config.toml
hidden_size = 96
norm = "layernorm"
tie_word_embeddings = true
optimizer = "muon_variant"
Each number is 50 + 15 x the weight over its row's rms, rounded and kept within 0 to 99. Layers, rows and columns count from 0. The size before them is the row's rms in percent of the matrix's.

# layer 17 attention key, 96x96, rms 0.171, rows 0-72, columns 0-95
072:62 42 23 49 71 48 54 42 17 56 58 52 49 53 61 80 49 72 44 57 56 27 33 21 41 66 52 54 64 29 28 42 65 53 37 49 75 24 40 40 57 36 66 35 61 63 36 41 37 31 57 51 47 55 34 69 50 53 42 40 47 66 46 42 50 28 40 41 34 68 56 37 70 63 66 48 81 60 74 32 39 64 17 67 33 43 24 43 44 62 37 52 24 50 79 69
079:46 33 28 53 55 73 48 73 12 61 74 44 45 47 78 52 53 78 30 55 39 75 75 33 40 50 34 61 50 42 31 57 71 57 31 54 28 44 56 39 51 52 53 56 52 62 57 52 61 56 52 47 43 54 43 33 60 34 62 71 31 41 34 57 51 32 72 56 27 48 55 52 38 53 30 69 58 58 52 52 34 43 76 49 25 76 30 28 59 13 59 79 50 67 27 47
085:48 13 40 64 45 53 49 39 70 52 18 41 62 51 39 57 71 40 59 57 24 55 80 31 64 38 50 02 73 62 42 50 41 63 29 49 70 47 49 55 49 41 54 80 48 68 36 87 36 77 43 58 75 62 60 43 47 55 48 55 37 42 60 47 44 34 62 79 38 40 53 55 60 52 46 12 61 44 54 47 57 50 30 65 41 47 68 48 49 31 68 47 58 29 53 46
077:69 48 34 42 48 53 39 67 64 58 64 19 89 22 26 56 62 50 51 64 39 50 39 60 66 64 36 35 49 69 49 30 71 77 68 55 43 49 26 46 63 49 55 28 56 42 25 54 53 40 37 51 36 60 53 80 48 53 54 41 41 19 43 64 44 54 35 49 69 66 41 56 62 75 78 73 48 56 37 35 74 35 52 24 37 56 41 70 23 30 42 51 47 63 50 66
076:32 37 76 40 52 34 30 44 55 30 61 50 54 49 76 44 79 43 11 51 58 32 62 44 63 32 46 58 45 58 57 53 70 27 28 71 65 34 52 35 31 48 82 73 33 72 41 43 52 48 33 50 55 55 28 45 52 31 32 29 55 51 66 49 68 69 31 49 38 40 61 52 63 59 30 48 57 35 34 46 37 63 60 65 70 50 50 53 83 55 33 80 19 48 44 58
083:65 75 55 44 23 59 34 51 38 37 40 61 55 44 62 50 70 66 56 53 52 57 43 37 33 34 51 51 50 54 40 60 32 43 44 58 72 65 00 68 76 50 28 54 44 60 63 49 68 51 46 09 14 73 45 75 47 34 58 51 32 67 50 49 43 68 41 35 50 31 44 39 58 30 60 53 48 40 63 44 50 50 93 68 74 43 36 70 68 49 58 51 53 42 40 63
085:47 87 43 77 47 67 25 53 58 21 50 38 41 69 35 60 75 31 63 55 60 47 48 47 58 49 21 56 63 53 44 33 60 63 49 53 61 63 54 69 29 29 80 45 57 44 38 65 53 44 46 33 64 60 50 71 40 37 74 83 64 47 19 50 51 40 64 51 19 50 54 63 51 62 45 49 09 52 52 57 37 43 78 14 33 48 65 41 63 37 45 45 47 48 48 53
078:60 31 36 57 61 75 43 47 24 54 58 79 31 37 44 22 49 67 36 71 56 54 46 53 55 36 60 63 62 56 43 49 63 69 63 60 50 61 25 49 61 81 43 36 40 68 57 56 21 25 58 56 48 44 60 66 53 57 27 44 51 34 62 52 08 31 60 24 54 66 36 56 52 71 25 50 52 68 44 55 18 57 31 54 70 46 47 57 93 46 63 54 45 40 47 48
080:39 71 69 55 62 41 69 58 46 42 66 57 82 56 59 75 56 45 41 52 68 31 58 60 43 52 44 39 48 55 39 38 55 74 41 20 42 37 54 21 38 72 32 57 62 51 56 44 21 50 45 52 38 45 77 44 26 57 41 45 80 44 75 46 30 23 18 49 80 24 60 39 33 58 60 50 44 43 55 66 40 30 55 47 30 50 31 52 50 42 51 54 50 33 65 10
084:66 44 35 69 46 68 83 47 53 55 69 33 50 55 44 44 48 90 72 35 47 37 57 38 27 32 63 45 25 72 26 44 59 49 47 40 32 43 50 45 25 33 38 55 54 55 76 41 60 21 49 37 65 47 42 55 34 38 52 52 62 53 46 63 40 53 73 13 44 47 81 67 52 63 43 29 47 42 39 41 67 72 37 69 28 48 71 50 56 46 60 80 43 32 69 42
082:66 36 89 45 66 48 60 67 38 58 54 35 69 64 68 59 70 36 42 50 33 61 45 58 18 42 38 39 45 66 37 40 18 41 54 69 45 55 58 23 71 44 49 59 76 59 61 44 30 63 77 75 79 44 47 49 55 51 47 52 61 25 57 24 50 59 55 50 20 29 52 63 57 25 46 78 40 37 26 64 47 32 54 77 35 61 31 52 63 43 40 66 52 52 55 52
077:66 49 36 32 67 50 38 59 60 77 64 36 50 79 72 55 43 55 50 03 43 50 60 47 59 72 94 53 66 50 58 34 32 58 32 55 55 47 42 60 39 25 60 59 54 43 33 64 53 66 80 55 75 63 38 31 41 56 43 30 25 51 77 53 74 59 62 40 41 68 54 51 46 38 46 45 45 35 25 60 54 62 60 27 27 73 60 52 59 47 39 35 50 56 60 33
080:62 47 49 41 53 37 81 67 67 52 51 57 60 41 30 00 38 44 63 51 50 54 60 54 41 50 50 60 52 51 62 45 73 76 53 31 56 53 61 39 42 22 48 44 24 54 27 40 39 35 49 57 38 39 16 39 54 49 52 56 63 55 69 49 56 64 58 43 51 74 40 37 59 46 38 70 66 81 53 44 17 75 58 49 28 63 65 69 44 52 45 41 67 12 62 52
083:55 49 38 27 43 44 47 38 23 47 54 45 59 60 49 27 49 33 48 53 52 55 34 21 41 48 56 30 13 50 77 48 74 58 79 31 57 68 59 42 22 55 59 59 32 86 54 52 38 45 48 49 65 57 46 20 36 61 56 50 52 34 43 46 43 71 82 34 62 33 51 33 70 38 64 66 45 52 81 44 56 48 40 29 30 65 30 53 45 71 72 39 70 61 62 70
084:25 42 51 28 19 64 44 24 53 70 78 60 16 60 61 42 65 46 72 47 76 46 21 24 30 47 40 67 71 45 80 42 68 42 50 65 59 47 49 64 43 53 42 54 54 52 45 51 25 29 53 14 27 49 47 63 66 60 76 77 47 51 61 47 51 56 47 62 59 68 38 71 56 26 37 40 53 61 38 34 61 59 42 56 46 44 42 39 50 65 28 27 46 45 40 60
089:55 66 69 39 43 26 55 51 56 54 51 30 63 61 52 38 46 55 62 50 19 59 45 58 33 77 45 66 56 84 76 40 35 43 36 53 61 67 47 39 53 55 79 36 65 65 29 48 20 62 45 76 36 35 52 50 55 28 76 53 31 49 45 65 20 27 56 49 53 49 45 47 79 32 32 79 44 52 51 43 42 52 37 39 47 39 24 48 53 33 81 60 55 31 20 53
074:46 37 63 39 10 40 55 80 60 52 37 69 47 61 29 60 47 64 57 45 50 56 19 53 70 58 68 51 47 66 35 22 42 51 52 28 28 34 27 54 66 40 82 70 48 35 54 35 31 57 46 58 67 67 39 39 67 70 52 55 63 54 44 85 37 17 64 41 48 62 19 60 55 30 48 52 51 32 59 67 63 55 67 58 43 51 34 63 56 16 52 54 42 46 53 46
081:39 55 85 48 54 73 47 53 57 52 48 64 54 37 52 72 08 51 55 50 49 58 53 56 38 78 59 19 57 70 56 35 75 45 41 64 41 47 57 45 45 36 54 69 20 33 54 55 21 35 65 31 30 46 36 65 71 59 26 50 38 29 47 47 59 40 46 45 36 58 72 33 52 59 53 49 51 20 55 42 40 33 51 85 54 67 56 79 40 78 62 58 64 29 41 41
077:66 60 52 60 50 49 74 54 49 36 54 39 44 78 72 45 37 56 40 46 41 78 57 52 48 56 43 54 48 66 26 54 30 57 44 61 48 15 56 32 51 74 36 54 24 34 33 39 00 57 71 62 51 92 71 45 63 29 45 53 49 65 88 40 58 38 29 39 47 64 47 61 53 42 39 56 46 64 53 66 55 54 45 65 38 45 43 51 57 33 88 48 37 43 53 66
088:26 86 14 36 60 51 64 26 40 19 47 36 40 42 34 36 44 76 46 45 56 60 38 39 32 53 60 37 62 73 28 65 48 36 56 53 61 62 56 75 74 61 56 59 39 30 40 48 45 34 66 52 42 37 29 67 52 32 64 76 62 81 46 44 53 65 62 36 73 48 72 53 40 19 61 38 56 48 66 19 58 46 47 45 31 55 47 51 65 47 57 67 73 39 51 53
079:44 52 56 66 64 20 32 41 49 30 31 34 55 49 60 51 49 31 50 54 58 56 55 30 59 56 52 36 36 31 48 59 50 52 59 35 36 74 62 60 60 26 35 70 54 59 79 50 59 27 25 68 60 31 37 53 43 33 47 42 47 44 82 49 63 24 57 69 53 63 69 56 35 56 43 61 49 61 44 43 59 57 73 31 49 43 67 00 38 52 55 48 99 48 60 34
092:58 47 85 54 56 47 43 41 37 44 52 34 56 47 42 69 74 25 52 31 53 20 55 67 65 35 29 50 72 59 55 59 32 47 57 16 23 59 91 48 41 63 63 52 85 49 58 53 38 53 36 53 46 54 45 58 27 58 21 61 50 44 74 51 52 36 23 76 61 67 53 60 38 43 50 49 25 48 56 38 35 48 51 58 54 45 28 50 75 54 39 52 33 64 66 84
081:45 36 48 59 83 55 45 58 38 62 37 54 54 84 68 34 22 57 34 40 42 49 41 06 62 68 51 35 45 56 55 62 48 48 16 40 39 48 45 36 40 78 59 47 49 66 44 38 75 52 23 51 45 61 47 68 48 73 65 44 87 38 66 36 38 42 46 42 34 47 57 75 44 79 44 41 43 60 69 66 60 57 20 55 53 60 52 44 55 64 22 43 73 61 43 34
075:53 40 55 46 62 35 36 40 82 55 70 48 40 41 42 60 35 79 61 54 45 41 35 69 60 54 45 46 53 56 56 31 74 42 47 18 46 32 39 49 36 64 34 58 62 18 48 53 48 32 69 52 59 48 81 55 55 42 40 44 35 55 74 42 60 26 97 16 61 46 26 68 25 23 34 50 59 82 44 48 41 72 53 51 54 53 67 37 44 64 52 39 57 49 37 48
086:44 41 40 17 62 27 46 60 93 53 62 38 60 50 21 33 55 64 27 34 65 56 49 54 40 69 50 41 81 66 71 27 42 52 30 46 37 52 58 37 62 43 58 79 45 70 42 41 60 42 32 28 65 64 37 41 61 48 45 61 48 48 47 62 45 40 47 71 42 42 46 36 58 34 63 51 62 71 31 86 37 39 66 43 75 40 67 33 20 60 20 53 54 59 40 51
079:45 44 37 51 70 54 59 39 48 69 74 43 35 71 30 60 73 23 57 21 82 45 55 36 48 40 42 33 44 49 32 38 52 41 99 35 67 51 49 48 57 45 52 54 49 33 53 69 58 27 60 40 22 54 54 53 75 55 33 54 65 70 47 65 48 59 21 51 41 39 65 42 22 64 42 56 54 32 52 43 54 48 63 40 52 48 66 77 24 63 44 34 57 55 15 53
079:67 56 71 49 46 63 49 69 67 44 65 44 54 12 46 28 33 41 40 54 51 54 43 21 53 52 66 35 41 64 29 41 32 56 59 66 21 51 21 43 55 76 52 37 40 76 37 73 31 48 48 32 70 41 61 62 54 41 54 56 49 51 56 47 54 51 42 65 50 44 74 35 23 62 36 67 45 69 59 54 23 51 27 67 81 89 33 55 59 40 35 61 63 60 30 42
075:43 55 51 41 52 69 57 62 44 44 24 35 71 27 28 30 70 40 56 41 62 42 68 71 35 86 44 32 40 35 57 44 81 17 47 75 67 53 60 45 62 48 44 62 56 36 51 60 48 47 25 66 50 22 57 25 41 63 72 36 51 72 66 69 47 39 73 62 46 40 58 44 51 67 52 39 36 47 42 39 65 32 35 42 61 73 62 69 60 52 77 58 62 57 40 83
085:57 57 40 33 50 73 49 66 73 41 55 52 60 46 56 32 55 36 29 49 64 69 20 48 71 47 36 54 64 39 62 64 64 51 59 59 28 45 47 36 70 56 51 36 58 37 47 51 57 56 43 50 60 82 69 52 26 35 60 43 31 56 42 55 49 40 55 61 63 54 85 41 46 71 28 77 62 43 65 19 42 55 62 62 79 44 29 43 63 68 55 00 40 69 55 30
070:44 51 49 43 51 52 65 32 29 65 53 31 32 58 40 69 53 43 65 71 45 40 69 39 57 57 60 23 33 59 41 27 67 62 34 44 33 79 54 50 33 36 45 18 71 35 64 78 29 64 58 75 40 64 39 57 82 55 69 42 50 44 53 83 42 46 51 28 41 62 53 11 70 53 59 51 55 50 37 49 49 33 56 74 64 47 53 39 73 46 29 30 28 33 60 47
096:61 56 82 54 45 40 62 36 64 20 52 59 55 54 65 25 48 46 33 51 42 67 52 44 37 49 40 39 30 28 42 71 38 49 74 58 34 56 41 58 85 63 23 53 60 47 38 32 39 29 46 48 45 73 69 39 39 37 37 27 57 31 54 41 36 57 48 59 49 66 45 36 33 81 54 38 40 69 47 63 70 50 74 39 71 54 45 29 54 66 28 79 76 82 47 59
086:64 52 58 43 49 33 71 93 46 66 22 65 50 37 57 47 60 47 54 57 40 52 36 17 25 58 63 53 47 28 27 36 39 47 54 74 49 46 48 62 63 54 51 40 29 33 50 63 74 43 50 58 34 81 42 37 67 60 37 51 64 42 36 50 52 57 39 30 60 30 63 63 60 79 50 30 23 45 48 63 71 38 76 57 53 55 47 36 52 10 28 44 61 41 49 78
105:49 44 45 35 51 33 51 68 70 59 72 49 67 71 54 50 51 60 35 47 53 56 57 35 34 74 52 59 50 76 35 65 29 69 70 31 33 36 40 36 37 28 70 41 37 60 21 34 57 32 46 19 32 62 43 41 66 65 66 61 63 62 19 51 38 65 55 63 71 38 66 67 30 53 71 65 70 52 45 35 58 60 37 34 38 52 64 18 52 48 30 40 73 36 43 74
123:46 39 44 41 59 46 45 37 34 47 68 32 59 64 67 57 50 45 59 43 29 47 48 34 30 52 45 50 39 39 40 72 36 58 70 45 47 42 45 53 21 56 57 38 55 56 81 50 25 30 66 37 32 67 42 73 62 56 25 65 68 49 65 60 65 38 31 56 37 32 43 39 14 65 81 54 33 63 69 67 61 48 65 46 69 63 05 43 33 80 25 65 54 61 58 46
117:48 50 43 52 46 57 67 62 32 57 84 18 59 51 51 37 52 42 32 47 67 75 29 22 58 49 29 54 41 46 49 62 71 26 68 41 52 72 66 48 69 40 72 62 57 41 76 76 66 63 40 45 61 21 58 28 23 21 44 35 69 28 48 69 52 41 51 54 56 27 47 35 69 44 41 61 54 64 65 30 51 44 49 53 48 60 73 59 41 27 28 64 22 48 49 49
113:47 38 52 15 39 89 28 75 46 61 17 54 69 31 49 57 41 55 36 41 45 50 62 58 56 52 35 45 19 53 59 63 39 64 50 49 52 46 58 47 39 47 85 47 45 87 44 53 52 35 32 14 39 43 61 61 52 46 58 50 78 71 50 48 58 23 39 78 67 45 55 32 52 63 35 47 55 80 40 58 41 56 38 38 56 64 29 53 61 66 63 61 36 69 61 42
120:68 36 70 56 17 47 26 48 38 20 56 55 51 62 53 58 51 41 68 46 32 21 35 42 50 46 56 38 42 46 62 81 31 43 62 45 53 43 76 52 39 70 67 43 57 52 49 30 85 58 67 66 47 67 39 75 80 47 40 45 51 60 33 55 73 67 39 52 70 67 34 62 68 60 41 27 37 56 70 54 60 41 46 64 40 41 29 65 40 06 44 45 40 54 63 57
121:32 46 71 49 45 64 42 40 69 26 35 50 63 33 63 46 46 75 26 38 39 64 67 53 25 45 48 25 61 34 82 35 27 66 49 53 51 78 61 51 42 54 58 37 47 50 76 31 27 51 74 42 54 69 47 38 71 51 59 39 27 60 77 35 40 40 43 50 53 88 53 33 57 27 69 26 62 30 41 37 51 45 73 43 46 61 50 48 63 61 68 64 48 79 56 48
112:59 48 63 36 58 32 69 58 56 40 50 75 28 41 42 41 37 61 69 52 55 63 65 65 59 47 32 67 42 45 33 60 90 77 79 55 42 20 50 31 34 31 24 24 36 65 47 41 39 58 53 44 51 21 78 70 53 37 58 45 46 66 65 37 48 53 43 44 63 39 50 44 54 53 47 41 78 43 28 30 67 58 40 53 48 19 53 24 47 63 66 66 64 68 71 57
112:57 63 64 43 77 57 59 21 56 56 62 73 49 67 72 57 47 44 46 65 42 34 25 37 29 46 61 45 45 63 60 04 42 52 34 43 44 23 63 64 46 56 40 40 44 52 51 25 64 36 67 29 35 23 61 55 68 58 63 61 45 28 74 75 40 34 55 46 79 73 47 67 56 60 31 30 45 36 73 49 42 31 68 40 45 28 55 66 42 71 54 50 56 46 36 41
119:35 54 48 54 46 47 55 64 43 33 68 41 29 30 43 32 61 63 43 40 51 33 61 57 08 64 64 57 41 69 47 79 53 45 33 41 75 32 16 60 52 45 30 47 61 37 44 35 53 51 76 59 17 61 63 48 26 16 75 48 74 65 60 55 74 45 43 34 30 37 68 46 56 71 61 44 35 70 53 60 58 62 66 50 25 62 52 62 59 27 40 61 39 48 42 66
117:50 44 38 71 53 60 47 46 64 23 51 66 19 64 58 71 64 29 51 31 55 61 40 66 51 77 66 32 18 40 37 45 21 50 58 56 43 35 60 34 46 21 58 40 16 56 47 66 57 61 52 68 74 41 63 57 60 45 65 56 78 55 27 27 56 78 33 60 65 48 59 34 51 52 50 37 66 39 45 44 65 43 58 62 72 69 68 89 34 40 59 41 40 41 51 39
103:50 54 71 35 59 28 36 46 39 49 66 49 38 35 53 38 50 39 59 49 50 62 35 94 46 55 53 55 57 36 66 82 50 56 61 52 54 57 10 59 43 41 56 64 58 31 63 29 71 44 60 25 58 48 65 51 55 43 29 47 79 17 43 30 64 68 68 37 56 27 40 20 42 64 46 33 63 66 62 61 37 56 19 54 58 17 52 52 65 62 65 58 38 46 41 33
120:42 68 47 34 59 15 26 83 68 72 51 52 54 34 47 53 72 46 64 21 55 50 58 43 59 47 34 44 43 54 60 29 28 19 45 23 36 31 47 38 40 20 75 48 38 62 42 68 59 63 52 45 43 67 50 55 60 38 54 40 51 17 43 54 45 72 38 60 63 64 65 61 27 71 45 35 40 35 47 45 60 51 67 33 58 50 71 72 57 64 59 32 60 66 63 80
117:63 37 53 32 50 46 78 51 37 25 53 72 42 39 68 52 28 26 72 41 46 41 47 30 52 27 50 46 47 46 28 57 69 57 46 41 20 28 18 46 54 32 70 58 38 51 50 73 47 92 52 32 30 57 62 53 75 57 45 72 45 77 60 46 59 59 43 37 44 59 38 57 38 40 33 61 35 72 68 42 35 47 52 68 67 30 46 40 59 65 59 72 49 61 32 79
114:60 20 22 42 62 43 50 59 34 51 50 43 70 56 50 48 58 56 15 36 44 52 30 64 65 63 56 29 33 68 53 60 71 66 54 70 37 49 53 48 58 50 35 81 38 28 61 56 42 49 46 46 80 60 71 57 48 48 57 48 44 58 65 57 25 30 80 50 46 61 39 92 22 60 71 49 26 60 63 46 44 52 38 43 31 44 80 51 55 20 58 59 29 49 56 33
105:36 53 70 42 54 41 59 46 50 28 36 49 41 34 58 47 61 69 34 59 57 26 51 52 29 47 85 62 43 36 51 65 50 32 59 66 36 30 29 55 58 42 47 10 42 36 47 39 73 50 52 35 41 21 50 60 77 67 66 62 85 62 46 68 63 67 41 49 54 77 19 46 51 53 41 38 56 73 33 57 60 62 29 57 28 56 44 52 53 44 33 61 46 22 80 36
123:39 42 26 74 61 39 25 59 65 45 47 44 50 17 57 60 43 73 33 69 61 38 33 58 55 65 49 49 32 46 83 44 38 61 50 73 65 32 45 44 53 47 79 71 57 60 66 23 82 41 36 38 57 34 40 69 32 19 41 48 52 46 26 50 53 54 42 63 48 55 38 67 76 19 41 62 42 71 32 49 48 55 74 26 46 66 38 43 68 49 30 44 63 61 43 58
116:46 53 68 74 36 55 48 24 28 46 48 80 47 78 37 59 29 53 30 60 42 13 56 28 47 35 58 41 77 54 61 72 48 41 31 15 34 46 72 55 60 58 63 60 73 44 72 56 73 42 64 30 30 50 67 45 51 62 26 48 53 42 60 50 29 54 41 48 51 58 55 47 60 47 45 51 43 10 60 60 46 55 55 40 70 76 47 41 62 75 53 55 22 60 55 35
111:34 37 63 40 47 60 55 58 16 47 43 65 35 48 66 25 31 65 49 39 38 48 51 20 54 50 62 58 58 61 36 51 78 84 34 77 52 65 40 35 48 35 46 23 58 56 74 75 50 61 52 80 27 72 52 48 50 45 65 22 59 28 27 47 42 47 31 41 53 62 43 79 62 65 28 38 65 66 36 52 56 58 30 70 78 33 52 49 56 59 59 56 44 46 65 37
112:66 17 64 48 76 52 33 68 42 59 37 50 40 39 74 62 74 45 42 63 26 65 36 34 31 45 47 43 61 36 50 48 31 45 53 65 40 57 43 18 67 59 72 45 61 65 63 37 55 53 55 62 42 49 28 38 39 65 30 30 63 33 51 43 33 48 49 48 48 48 30 68 59 67 40 62 28 68 32 63 34 45 72 44 59 80 58 47 32 56 16 77 57 66 34 82
108:67 74 18 28 62 10 52 73 47 64 43 27 47 61 64 54 48 64 53 46 78 58 42 51 67 46 55 37 89 82 63 43 59 56 44 47 36 70 60 22 45 47 59 57 48 68 66 68 57 49 28 49 33 43 56 55 24 56 64 57 60 61 53 32 29 23 59 40 35 43 42 45 40 59 60 73 41 52 65 69 66 31 68 26 35 35 40 63 53 34 50 48 45 54 33 34
127:25 63 86 25 48 53 20 54 70 44 51 51 17 33 65 55 51 48 51 19 70 58 53 54 25 53 58 32 88 66 39 59 35 32 70 76 55 60 62 43 52 63 38 74 64 40 53 54 48 51 55 32 69 69 44 58 54 24 43 26 47 47 36 57 70 38 41 65 67 30 57 54 61 42 56 50 26 36 35 51 50 39 53 57 53 27 45 69 44 72 22 61 58 52 56 35
109:65 76 57 55 54 58 30 30 54 27 45 74 70 27 51 24 37 45 53 58 61 65 52 62 57 45 53 69 58 35 61 72 41 60 30 20 71 44 65 45 22 36 45 45 56 14 64 29 86 40 57 72 50 37 58 63 54 46 32 52 52 50 65 41 68 59 50 31 72 41 69 47 47 44 25 71 69 71 46 45 16 40 30 50 44 49 40 34 59 61 66 45 34 44 58 63
124:51 35 36 37 41 25 47 48 29 41 70 57 54 42 66 55 60 45 46 53 51 46 35 51 43 22 65 44 48 53 45 48 51 47 60 56 53 20 43 57 36 63 43 68 53 22 73 29 59 56 48 26 65 66 60 55 49 54 20 46 33 73 29 47 59 58 13 67 78 59 88 35 54 47 82 44 56 66 31 59 56 46 54 81 58 60 68 59 56 32 68 41 67 32 33 79
108:69 37 36 58 74 75 49 54 66 41 54 15 64 14 64 82 51 36 69 52 41 55 55 56 57 50 52 65 45 51 65 59 41 35 38 41 45 45 44 46 59 40 41 46 69 62 47 48 30 47 49 19 30 67 48 47 25 50 60 54 46 35 68 52 65 29 36 57 63 40 69 47 36 58 23 41 31 53 41 75 58 59 57 65 76 40 65 24 43 26 58 71 03 52 45 45
129:68 67 16 48 52 65 45 47 25 57 41 51 53 30 67 54 64 51 68 70 68 68 59 48 49 65 79 28 25 10 38 72 51 49 65 45 55 61 49 78 56 59 53 51 47 29 73 34 49 30 68 42 44 49 49 26 51 49 39 58 46 51 20 34 77 43 47 47 36 33 67 49 50 50 62 25 38 43 52 48 84 43 54 40 75 57 61 65 58 50 16 29 58 43 51 58
128:45 29 45 53 55 24 66 29 23 57 51 45 59 52 67 20 44 71 45 39 36 63 49 49 34 74 41 55 73 68 36 52 39 42 39 28 41 60 78 45 50 71 47 43 56 60 59 38 33 27 61 58 56 50 10 55 48 44 36 55 43 33 58 55 45 77 70 43 28 60 56 43 68 61 38 45 72 64 59 73 36 52 42 48 41 77 69 29 90 62 34 66 39 35 39 69
122:71 43 44 28 42 36 22 48 77 24 62 73 60 29 47 52 23 49 33 32 54 60 42 42 22 64 69 60 56 58 42 40 55 55 10 52 53 53 34 51 47 59 67 46 63 58 64 31 44 52 61 51 52 37 82 32 87 53 56 37 38 58 55 43 59 56 36 54 54 72 31 43 62 60 44 46 69 65 34 59 38 72 70 41 63 46 85 45 42 38 55 37 66 16 34 46
108:31 72 45 68 10 58 28 51 59 61 51 58 49 72 60 32 76 33 45 45 36 28 46 59 31 78 27 35 45 55 51 16 39 46 58 78 64 58 43 39 45 42 52 26 47 55 60 60 34 42 72 31 71 42 67 47 60 54 55 65 37 44 39 43 46 61 71 35 83 73 37 68 40 54 66 50 68 64 23 65 60 45 39 53 49 32 57 63 60 38 36 68 43 46 62 76
108:72 59 16 52 32 68 28 42 71 71 50 43 30 62 40 38 65 49 59 34 54 79 55 53 59 49 72 44 55 36 71 22 46 52 38 44 37 27 22 73 60 49 43 28 59 66 39 58 73 72 25 35 46 64 67 59 55 57 30 15 35 41 50 58 36 55 53 45 66 70 65 51 52 59 64 49 62 49 82 40 47 53 41 50 46 61 31 50 48 42 43 58 38 70 41 12
103:85 59 54 59 32 49 18 54 46 42 45 46 77 30 51 34 72 63 63 35 55 46 57 52 44 44 72 63 63 56 47 72 66 66 68 38 44 48 62 37 65 39 54 41 45 51 39 28 55 14 58 51 41 44 31 37 53 34 43 42 17 49 61 61 36 67 40 34 62 37 09 49 59 29 27 64 49 74 78 61 64 68 68 53 38 28 39 30 74 56 64 56 35 51 57 45
121:66 35 81 68 29 44 46 67 45 50 40 41 46 57 73 51 25 37 48 57 54 46 46 43 67 38 44 81 36 75 47 61 64 31 37 57 52 41 58 41 55 51 62 69 38 57 48 38 34 59 60 35 35 31 44 28 39 30 68 39 94 63 49 68 36 50 01 38 55 46 57 75 30 45 47 22 54 50 44 76 67 63 34 68 39 58 56 76 59 44 45 53 44 37 65 53
120:52 35 60 68 42 34 41 27 60 49 57 53 80 45 35 31 26 62 65 63 71 22 44 48 40 52 56 60 73 67 38 59 41 32 42 50 48 27 41 76 55 65 21 42 26 46 63 37 46 29 51 69 54 56 20 63 66 45 66 40 52 57 54 53 70 48 51 51 90 54 43 38 64 40 56 44 55 57 52 34 37 89 47 38 40 69 50 83 42 49 24 37 23 41 47 60
102:71 54 87 48 39 60 57 27 65 58 46 42 51 61 56 55 61 38 48 29 80 41 32 74 43 49 27 60 38 55 41 78 46 46 77 31 32 46 32 39 52 68 54 21 66 60 38 55 41 62 53 24 22 49 23 63 55 78 49 69 56 50 63 33 57 38 54 63 43 38 42 47 53 34 66 26 16 55 66 38 55 63 42 36 79 44 55 43 67 70 43 38 67 66 51 40
097:59 85 39 84 50 47 66 50 40 39 54 30 48 48 35 49 44 33 70 83 56 47 34 58 42 31 58 51 42 50 60 49 66 63 58 69 14 31 55 74 38 58 42 44 16 45 29 46 34 35 59 52 42 37 20 73 51 58 60 72 50 59 24 54 48 63 69 85 51 49 68 58 54 43 39 42 51 47 38 49 68 63 64 47 39 65 31 52 48 82 47 42 62 28 36 29
119:60 42 50 49 65 36 62 28 39 56 58 65 59 39 28 66 37 40 43 53 61 44 39 71 36 67 43 47 42 58 70 56 57 47 24 45 71 56 53 60 43 12 68 47 81 16 60 80 42 34 60 19 50 38 71 67 57 31 57 41 56 55 37 44 77 41 54 43 46 76 51 63 26 49 53 35 59 62 25 30 54 36 60 43 57 56 42 55 54 81 51 06 49 48 66 48
101:51 44 51 54 40 40 56 29 57 48 60 37 72 42 68 35 59 38 19 43 69 34 17 41 41 37 51 24 31 69 45 58 70 69 67 50 40 37 37 72 42 49 38 35 54 47 56 58 31 31 39 53 56 51 56 32 54 60 56 48 53 64 53 26 34 59 40 35 96 60 69 56 58 59 34 30 80 53 71 53 44 59 51 44 35 61 67 28 55 74 85 68 37 40 21 58
102:40 37 51 63 24 52 32 62 55 42 44 64 44 57 52 55 51 49 46 11 47 38 46 46 57 42 35 41 26 73 44 58 78 54 54 38 39 43 82 59 68 66 44 55 35 40 36 65 43 66 54 60 44 87 46 62 59 48 43 46 74 53 64 38 17 37 45 65 69 56 31 73 75 26 57 22 80 11 36 43 57 58 60 59 36 61 39 43 57 55 36 79 44 58 57 56
119:57 41 55 44 65 41 80 25 73 41 52 49 53 58 53 29 50 63 34 29 43 41 33 65 40 41 77 54 52 53 54 61 82 26 48 66 12 49 48 43 48 59 51 31 23 58 46 45 66 41 45 33 25 49 44 32 76 63 31 41 45 78 68 29 51 65 44 39 68 68 45 47 39 40 43 72 49 66 33 28 68 15 35 43 46 35 78 50 46 61 77 57 54 56 49 51
097:46 66 57 62 70 51 56 39 52 62 72 61 33 26 55 42 17 52 65 45 50 70 21 41 40 47 31 43 76 51 14 60 39 44 52 36 45 74 55 53 41 29 39 46 48 34 64 53 37 60 76 52 70 49 59 33 52 61 53 41 55 83 34 72 66 65 41 38 42 41 45 20 75 41 35 27 44 32 43 60 47 54 87 81 62 38 53 48 50 63 30 61 37 39 64 57
103:45 55 52 59 42 62 59 44 52 82 76 55 25 44 69 65 42 41 43 14 80 60 78 47 59 47 36 42 33 26 49 70 47 73 33 53 43 48 44 45 52 49 26 62 27 41 68 50 39 45 60 50 37 48 40 45 69 33 57 64 38 36 79 59 62 37 45 36 83 41 66 48 55 65 81 36 69 58 48 63 36 69 43 55 35 53 63 58 32 50 54 69 31 48 82 23
104:58 57 63 53 56 62 50 42 69 72 39 63 45 09 28 80 40 19 48 48 29 54 59 66 56 67 78 37 45 52 15 58 42 47 51 35 46 73 61 40 27 38 50 28 54 65 40 38 40 49 58 52 48 36 75 46 64 42 77 41 68 47 68 64 38 20 45 62 63 25 44 42 69 47 33 75 67 31 55 39 38 57 44 47 51 48 60 57 39 70 44 31 21 36 46 41